Part of a small language model's weights: 5.36M parameters.
Each number is 128 + 32 x the weight over its row's rms, rounded and kept within 0 to 255. Layers, rows and columns count from 0. Numbers have three digits each. The size before them is the row's rms in percent of the matrix's.

# layer 2 attention output (transposed), 192x192, rms 0.0735, rows 0-32,64-96,128-160, columns 48-95
091:125164113150169122100064121127094083085138138205141057175108117079172145190139125093160187126119167138061151108151107100103136130137140109140136
099:131094192149156127128111132168105190164138112161117140151191140062072134153182157145155128151174159162095119152123116152156117121157125139078139
097:095096179082151107145157152133116134190137160104089192107104167133121120091123117126127089117168123117124157210125145171130117151100094145128120
115:130163131122146118072148096184167141129139146129043109151178136101065124170119148133084104146144121101105104140133201205125136131121112121146133
097:109157126140100124099157142156090127156214150220101155143136155131098093130116114092141162140121113100076112141119128150132128132165155131099102
090:123112154144123121040141122101136104133106131088136112110110141135126122126136146108119081105106139126115143093115142130153136108128126126149135
093:139176108171113131064150100129138130135151166127119091113133120125127123183129138118118116146118132152114068131123173121150148145139168127129102
103:081092122136176161122152131139142165153149071159118121107118173117107146118112086125133158149148145138120139174110079167103151137165148125124099
104:128117152074136110104148066117160118150106142142079195113127110189124133091080089143114099055099156175120139133105169219141168161104083136115164
085:157132142109139107051125096138157114134109195103069109143162138122121108137139170143097048100095118149157151112140169162138118099092092110218171
107:132136132163060131059161100108125124106116148084148088109107145180131115128120172145130113143089122144163071095114131061158141144172135135164150
111:108118120089107109180164116131126142167112121095127199132089077131115115078115089151104082143114110129150152159125102161147137189093083095127145
101:148157067128169173215110112119207158155114117088141136134126113116166146148134078145160153140139150152142127134166100112107155099113129110117127
103:097103126065148100223124135161111138153131140126106160133121107143112124097143112096123117119161118127108131167155122183118119146106133124126122
089:157092140070138101077121152104136061105090173168072153133118112148139112155066146127085059092147126144115155111138175154111125133088121124121129
094:128075132119165124192110159126215131154132076143150244116129127120129104143119086154131124173140107114148188143105078175112128138095132148083111
092:132112075119175161215136100158199142155125129060110151118138121159117152121116092185129075129145156112099129141175158156152135153133115136087154
088:131151117137192164164098099165157186118115120065132032145176138082125160134141135125155148142119106105132173122151123167107117122110100120188172
076:145123126094195136176105068158144127125096157029128119123137109142117155118144089144086063110099152114117153103155175186127104153070114106184174
102:123113143115141135175141133149096168159165095130143098109170141166112141083137152067175148125107131102110075170157139130148122163169125167067131
091:135090119196128120167111138117116089104081117070154073088114117145144161097110129134137067114125165140121116079142143067140152133141092164106157
084:164149144115114107050153119127127074122121158156079118137119155154082150149064172117096167057058114088120116098122177161117139117159140162111129
106:113124142121167106119088140177090123127146106180094150146082141119139105156136107122142169154176181103104180118079122136091112153170144124163127
115:164157161051072087138132058095132137160098165103106164146146107180098109091177162095139113067072124126163103157132176177168102141108093121131146
099:178115152151114118108158129074128118132070151109125096140165170152115122135169217145177119113107100169102086145157134107208100119119071129127170
097:156075162090169171197107154145096151124116097066137120124142125166109116099163144121120113173139113092135135103150123155145095166097104159136181
090:113158103145065159114150136133096109103165097161152119108078150172106096145116112098155187163140137135097105065098125081132152119162201142070101
098:199104141111188105135067156125192132122081150188095162177190135135124143189123167134164144124150107137160170120139112118116101148095069116119141
110:128130105184146124116066170101114135092095098159184082132123123080173171199153112159146152134226147210158159106105072047129136110137137098115117
106:163136120105128059135094157117113092102082149107109166147135120132143097157118158152109129134178078105149146089110190138121137127072114101182116
110:100138105178152168152096130160094102125191121177111011136151162103134140126091156077159144152106170072091136138173094100110118159172123118086176
110:058142110047147144174180125160166161175110133073089171106095133124103138126128100125133130144153113111132136190111141219130134127099140094136110
108:041140127099116150159132137157121134126161088130126140136112126101080130104148101127108157115154129105088179143113104180076120080123129117125127
094:102191106098160094079133106120112135152158113227104115157120096140115145184116105060174141092151120104086153098139145153108125109087118049106087
110:135149120146158161098094099181116191093111097186155161127157130127110131149115106166152200163178154114112134122140138124169092110104137131073126
109:101124140154100201119088137139149206117129090121190176132142139095173131110146089194088164175158150141163156127129117103154105155121169135125136
102:118134106126184154072085091182173094088142159118091085135194129124106111172141085130089123158117135149113139095121155152126199132117164123152149
114:103150114152108173092150138151125139123201139210138176126127130107131109137126083105114183174142126136105093119105094112109160125158156119085084
095:111121132143112112026129136113155100131095136097130147099105132133126129139127151143116069101109119080121145103095135135149146130130115130140126
092:156184084166136084054138113141155073147153212145089104121109123139133122154124139078156113140101126130060053130095124149119184146154158119115109
103:088140125150137181091124125174138180131133053175124147138153156165124124092100090108120188158150127107124145113109079153115132116167128171145122
103:055128135111109157128109098121128167091085118120185195107172116112154150170126064170074149141141196176156163096103151157155157150128177158125159
099:126127151119140128083135116123140114111089164078096112126128133118124124155145154152078074101106113134179163107117147153146123133099110111216159
104:147137149165070077072164129114124086121112170050101095129110145178121100132125199106135078138110098140116066123107131110141152148168115135169156
108:103115168110094053195153127125088183168102151105198125100106122064138123118156116149125113161100152178131146182141139132146112154095153118166137
101:135161053102164093187093098145175100159104153105102122154119141163143140136100111127183126096101154100106124157144140152130138107140127132120149
095:099083138105128186234103128135105179117139109132194133120143114080151146120137103133101177140160173158164137159153094122120126146132159139124168
101:098087160127106194117111168073117132079118102112151149130177123098152113169126114150043101129149156191186190075117132105132111149107150128143122
086:113067148119130167210132150126174108159118097140183211137103136115150128087126081166152129177135131144134142138152091115093132113105126162106110
097:127132086120172190225086072185172111110106108044143141131150130182137134137121081184106121116132166100115159123144156164144132145134154129122163
106:141140130113166112141119096165116159137082115059101031135141140122117156097121169107168116103113093077150159132158148177101091143092068126179181
096:147107148094171123170104077163132124103079138038139102111112128143128173122125120157116087099103140088117156120148178174132099174084110112177195
115:142132120156118186184112133122117197116145082151183093111166127091140162079152125090133213153138152110153094143165103107127121143180142174064151
108:129107131159118055164106156110112098115102128056121101107094107137115153109117151120138050088113158127081101105105169148120166120145112166091164
090:110114133127154190082133143101141111099146129084135125137180097098072132189135110152056125104113135159171148069118150150139155121138180129110098
125:150149129108156186125137112175105164135141058165122174166108116138095108141110078150141155130198116113136181116160119124155058168086160093126108
114:132158139122076140138110094093150197118090130123179136085166094111158148166165118141106151150139172112194125128116169110152118138138149113148143
104:147114168196079123113164137024111124073089160142104098122157153118168124137153208141155173162115117130140098119097112084137115108164061119169165
098:197078168125139145175088151119097150116093101066143073127112139110134155051131164131138136154139118077128127129180132117126099154103085189143206
097:123153083136094143095128144139128078125212138175132142145107128168101090142099128109152159143139151147057091094114120103127179120176200156031104
099:144107152136154127157105171044139137132092134190105123158175140105136135170119122098153161126178138175185169117157113095068118102094063107131129
120:126192116107152097145135122098119128199072102168079112106119149185129137151118145070202133067194119139141171146122144124142083081076073093132093
095:176120132125143100142131136093117092145107151087090125143162129132138086135088150139133081118147071126204181124177184086146107154083104115190129
105:084134102148130157160120165129061154132169074144115056128103128077096149123138153050133139140144145129099109115115111170072136120109111068060140
109:086153082104097208158108084175174172112115079114168147138173137124159143120134084158092189185132142102196157134152082123126124145178166120133141
098:051092139094123157126135132160107127106166088123150152116103106104076110109121116171107142126122116125104171134125103144088116115110118128141130
088:137197110096116113129113143142145116083187145131136114043127116150124148152114155181105138085112130092126119147116206132166142153111122098102103
102:131123137148220076083135125178124130117155162119119090144238085118149186132141110122126113122099106141112129128153148118078150095148124114102133
093:167146075165199090066115094127117162165182163132130078186168132130134157117123109115188122113126086172146135168176109083079143065159123129142104
098:154096156138167126065170088135086124132066126154126095198165103075084153148142098064157095150147198192087107099179134109090137119138135176124150
103:142169066137133105125162134120122144172204134212129125152138141131110126127126107100176152158146109176108102161141107096116125125136160094095056
110:130137169118183122051161120121149114104089116077115130102148098105135139126116136169099077110107133131130162097102154141122123127118116125148146
077:153126154123071153145148106078108139122095136182150120126091114116110113185126120100126162157151175176103068154134179103153129185124182149134091
098:132122111105172090143132118155170124125216189119112124118142155156109141127128124183089134122075071137168120150116140175141165122169099126139126
102:166146085192208098059106094162101132139108137153119075171145105125129131135065094067194112100130136153116133128169130121149110028147111129111120
100:138136128141163116055146110137131119144079154106096133152122125118137130130119129118136035121123128143140143119140146148149095106104111113169163
086:127132136126018121105139119105116124094106127124132125093053158166123083146095157166122149163125136097127102112103134096192103155152120162162160
106:119092133176110115086079064186107102136105194134162107147126137096158085144138112075161143161102151120120113133117089182143158081164107101192112
095:111100185099124194232095157135152149117117089108128146106105127126170115125136113143101164114154144105186108135111141159109171116123126135106162
088:138126097128168106181089111141133142195143140153142103172165106119108145102160113053159106112141114166109122154166093148092145097120156113108085
100:177137085186147115064128126102097093147118146148122118193090138120102118143081121096165045086152136140099148096167138091162113099113127124119116
094:089080097133142131139103137121159097153206152148138154124167166143124073153141133110153113146113067104139114161124101148095166111110115131104098
095:145089119134187182219088118124097127115128128094124114146107125158145135124128104110150107105159148100135143090157122124142129095120108105076173
088:130129160099174139116116114169149156091089114038131088108170120104150140119142149148105121117104138060141143100097137202115138147093109188170185
091:158085172102196174142110081157125128093067115068151106169137084094123157106157111119105077115119166129121145078112144200105108140086151117182161
105:154178062139204106147121142137121177171149096152144072143192102120137152092124130051183151137117127161111110165168113102096111098155147138066092
093:119169111116131127180116134130120128106079079070114133065106112136138135111100157137102108134175180115122141108095176124106095134114128135099134
095:167146097169177135084151156098121102123118111138122114155072117122068133129077148109179123130162162114091119080182115085175112069109143170100124
105:138113105128137092097125141143145115090235154108086141090122108198136127131140137203149136123085084063147131127127096132155194143133115126115135
101:169152110157202080078136085178105145173096130146162065177176066104163130101129095040189090132098141168133119133167130129118094040162128103124132
099:136200150121180065066146162092119141149084115164095133151205106131175161139144108116114088126093101185110103155071163126078088108129104112106133
088:151085161079188138107097121157121125104082131065123086133227107107146129104172139133082113131079136118127140099098125166079120143112109167144168
086:102139127110062136166147189110124106115161110152099143061111139182102082146120147165128192153159114107106104120121124061143176137139158161056099
098:131132072121155085078089137123151088137157182173110123111213157130134114172133114108146122102126122073119098147123147120126144117125074134091103
099:077134143105035114188117103136163103076163170110147117049143154148138135138144125158064141084110122089120161147083181163173125195169123129132137
097:117117124168047091066138134070120058137092139118102161155118173125141076135151148106158081146133105084109118088130127125167213146100143204156150
101:141196067089120149164094139126116151136217123111139081050128150128106146134073161141136194120143158108119108137127142135130089169106097132077105
093:135132124106166106117136132110138164202133120120117127212129113136127163120140125114174109123107083161180094153166099132082191059145128125132104
097:055102155074140138136156136139155099139148141079147156137114125107091158095164124176089123111125146137106178094122077206073140137089110135161160
# layer 2 attention value, 64x192, rms 0.0734, rows 1-33, columns 48-95
100:110091136171169193112098151144108036144074161103156111153158138104134137126068143139151139148119155098165160092187151152164190215157106185128136
094:107078194153161122150105104137122110153101120118099060130100148151126175135106191078131116130165128068143122055118179156138118154166115115110126
100:073110148149117089141077133105147148121111098093216123094151121199169137151120125145164132114102137116182165149130111103139129084231039096162112
109:124090127166123102035155153167173160111132164176154132127097168110137099199156122061098136137114125134123095169111156138107164157169078100156109
126:151105130124101138164121112083151055095123094082159174096100108123148107141080140133152079079097143081125198127099115166147108155048159169153125
079:146116101135105108102118135189135129094169109150178136165173151185158080150109127169144117106103190129149187187111117106127140100135098093160111
094:152174055149145176148101169158126091129138175122128115114100111084129129167134132084127108096146135141123150105110189134118089157101093244064167
101:124109139143109077126125143149189133092150178095123134200080188141154133156130225110071132160126076119158118138152130122146147122144101142147115
103:121119149129116097180116126072145068109096069108103161110065119130123116121144133210139085068121104091173184161069137141115098165106131106151133
102:160147116072106145171120107141113098134157121132100098150154117157111048088149140188084084063113212104122180124071167110129106166036114159157098
102:077134126102155113106159133051147170122130150126100118170138160197109170071151138132088139115161103137200071097149123118123171099171157119152106
114:131088109139138144168139100229112157114137140129111111156146133151125139149101137095098144131133086155124108157162084101145149127148150087132104
117:090090152136128125104124152179158153161147131133119122149086153150127181154110155082143159156181136149137080090141114151130130117228108057085157
087:108095172192093054113109160085149082131098133114114138074044141129138188126189161141117136169147083083150149094055148137124100138117116092159133
089:115201145168151088131124128083126173175076098135100091147122082139121129114151124039092152114136116169120097090141170155139144092197103154148109
108:110109127180134162142044123202092146146112119124108086183126138121137174126098173112072156143151152130122141136136137117140103161157134154153116
089:128174130105188161171150118068105088094165073103124135114168045140125093113136106192145130067116123116098162136142101155134093095136150141067158
087:099097134108128165177102113145111125112141114098117146167163098155143137158086155174082120100114129087125116141183053150105114122166181149104176
128:143095178144140126067135152193141131151132127137159122157095101084097132185119164132173138169175176174082096107173158151106142106150098127076145
098:160094109052070158131097113149123102136159098109205173133157122141156145104107146132152125106159168145093107152130141144155134075098153120105092
091:157055198130110081107110120144156119148120101113114125084112139130159103145172174115145128118108130123100126138053160095096111132084076166211146
105:106134137159160092115132144113125078141052160133022079100126138152097150123088126103122113146087139087102123095135153144151104152121179221115160
110:106038205139146144137144101141127124102094137103135123188078174131123086165116222144148137110143105114129125113195116105148179146167149117148122
094:145107126118130214119084153124093055173146142136131160163120128145091113115112130097136116033193086136149139119141188160118134139060089104173076
094:113172102109150167150156135056104132158118086072155142127171043106092140098110111131109103129161165121133136058157150118107096100124152124053151
086:162128084148104105091181124191129150117136112145142144147126167092140153128112101059109146123071193119099135108079139113146145137094144109152151
093:083131132142145133129152184054109161163080132159111157138138093192134111098159111106126139097163103112107141081127132160136160136113136095146153
105:118105106122151184125113124099060110146121151131073146143138092097110112099105069140145126171123131118126115123160106163156206140096155124053155
097:081102151173124114123123112049146133186087128116110088092122115121114138114159119127133107109128095118079092068083126076136099113147128036160181
102:143140122124141114064115168164151148113139149146134156160160080142135103127163070127146160113167145128081092181112154152132118128108154158076070
100:126164157223156097178138125155124133147177095123099117102069168110106175201134182079140116135123108140140120101124121149137100129138081103123171
100:130111130147166124138155108101130143111116123102128136085117108084155152129152105073121155150107057096120089163148113170150136121174112154083088
121:118093104113102093088132137126148135184121103092148131146088141095141134149122181111108107143153153120135141041099170115139098110105139041140121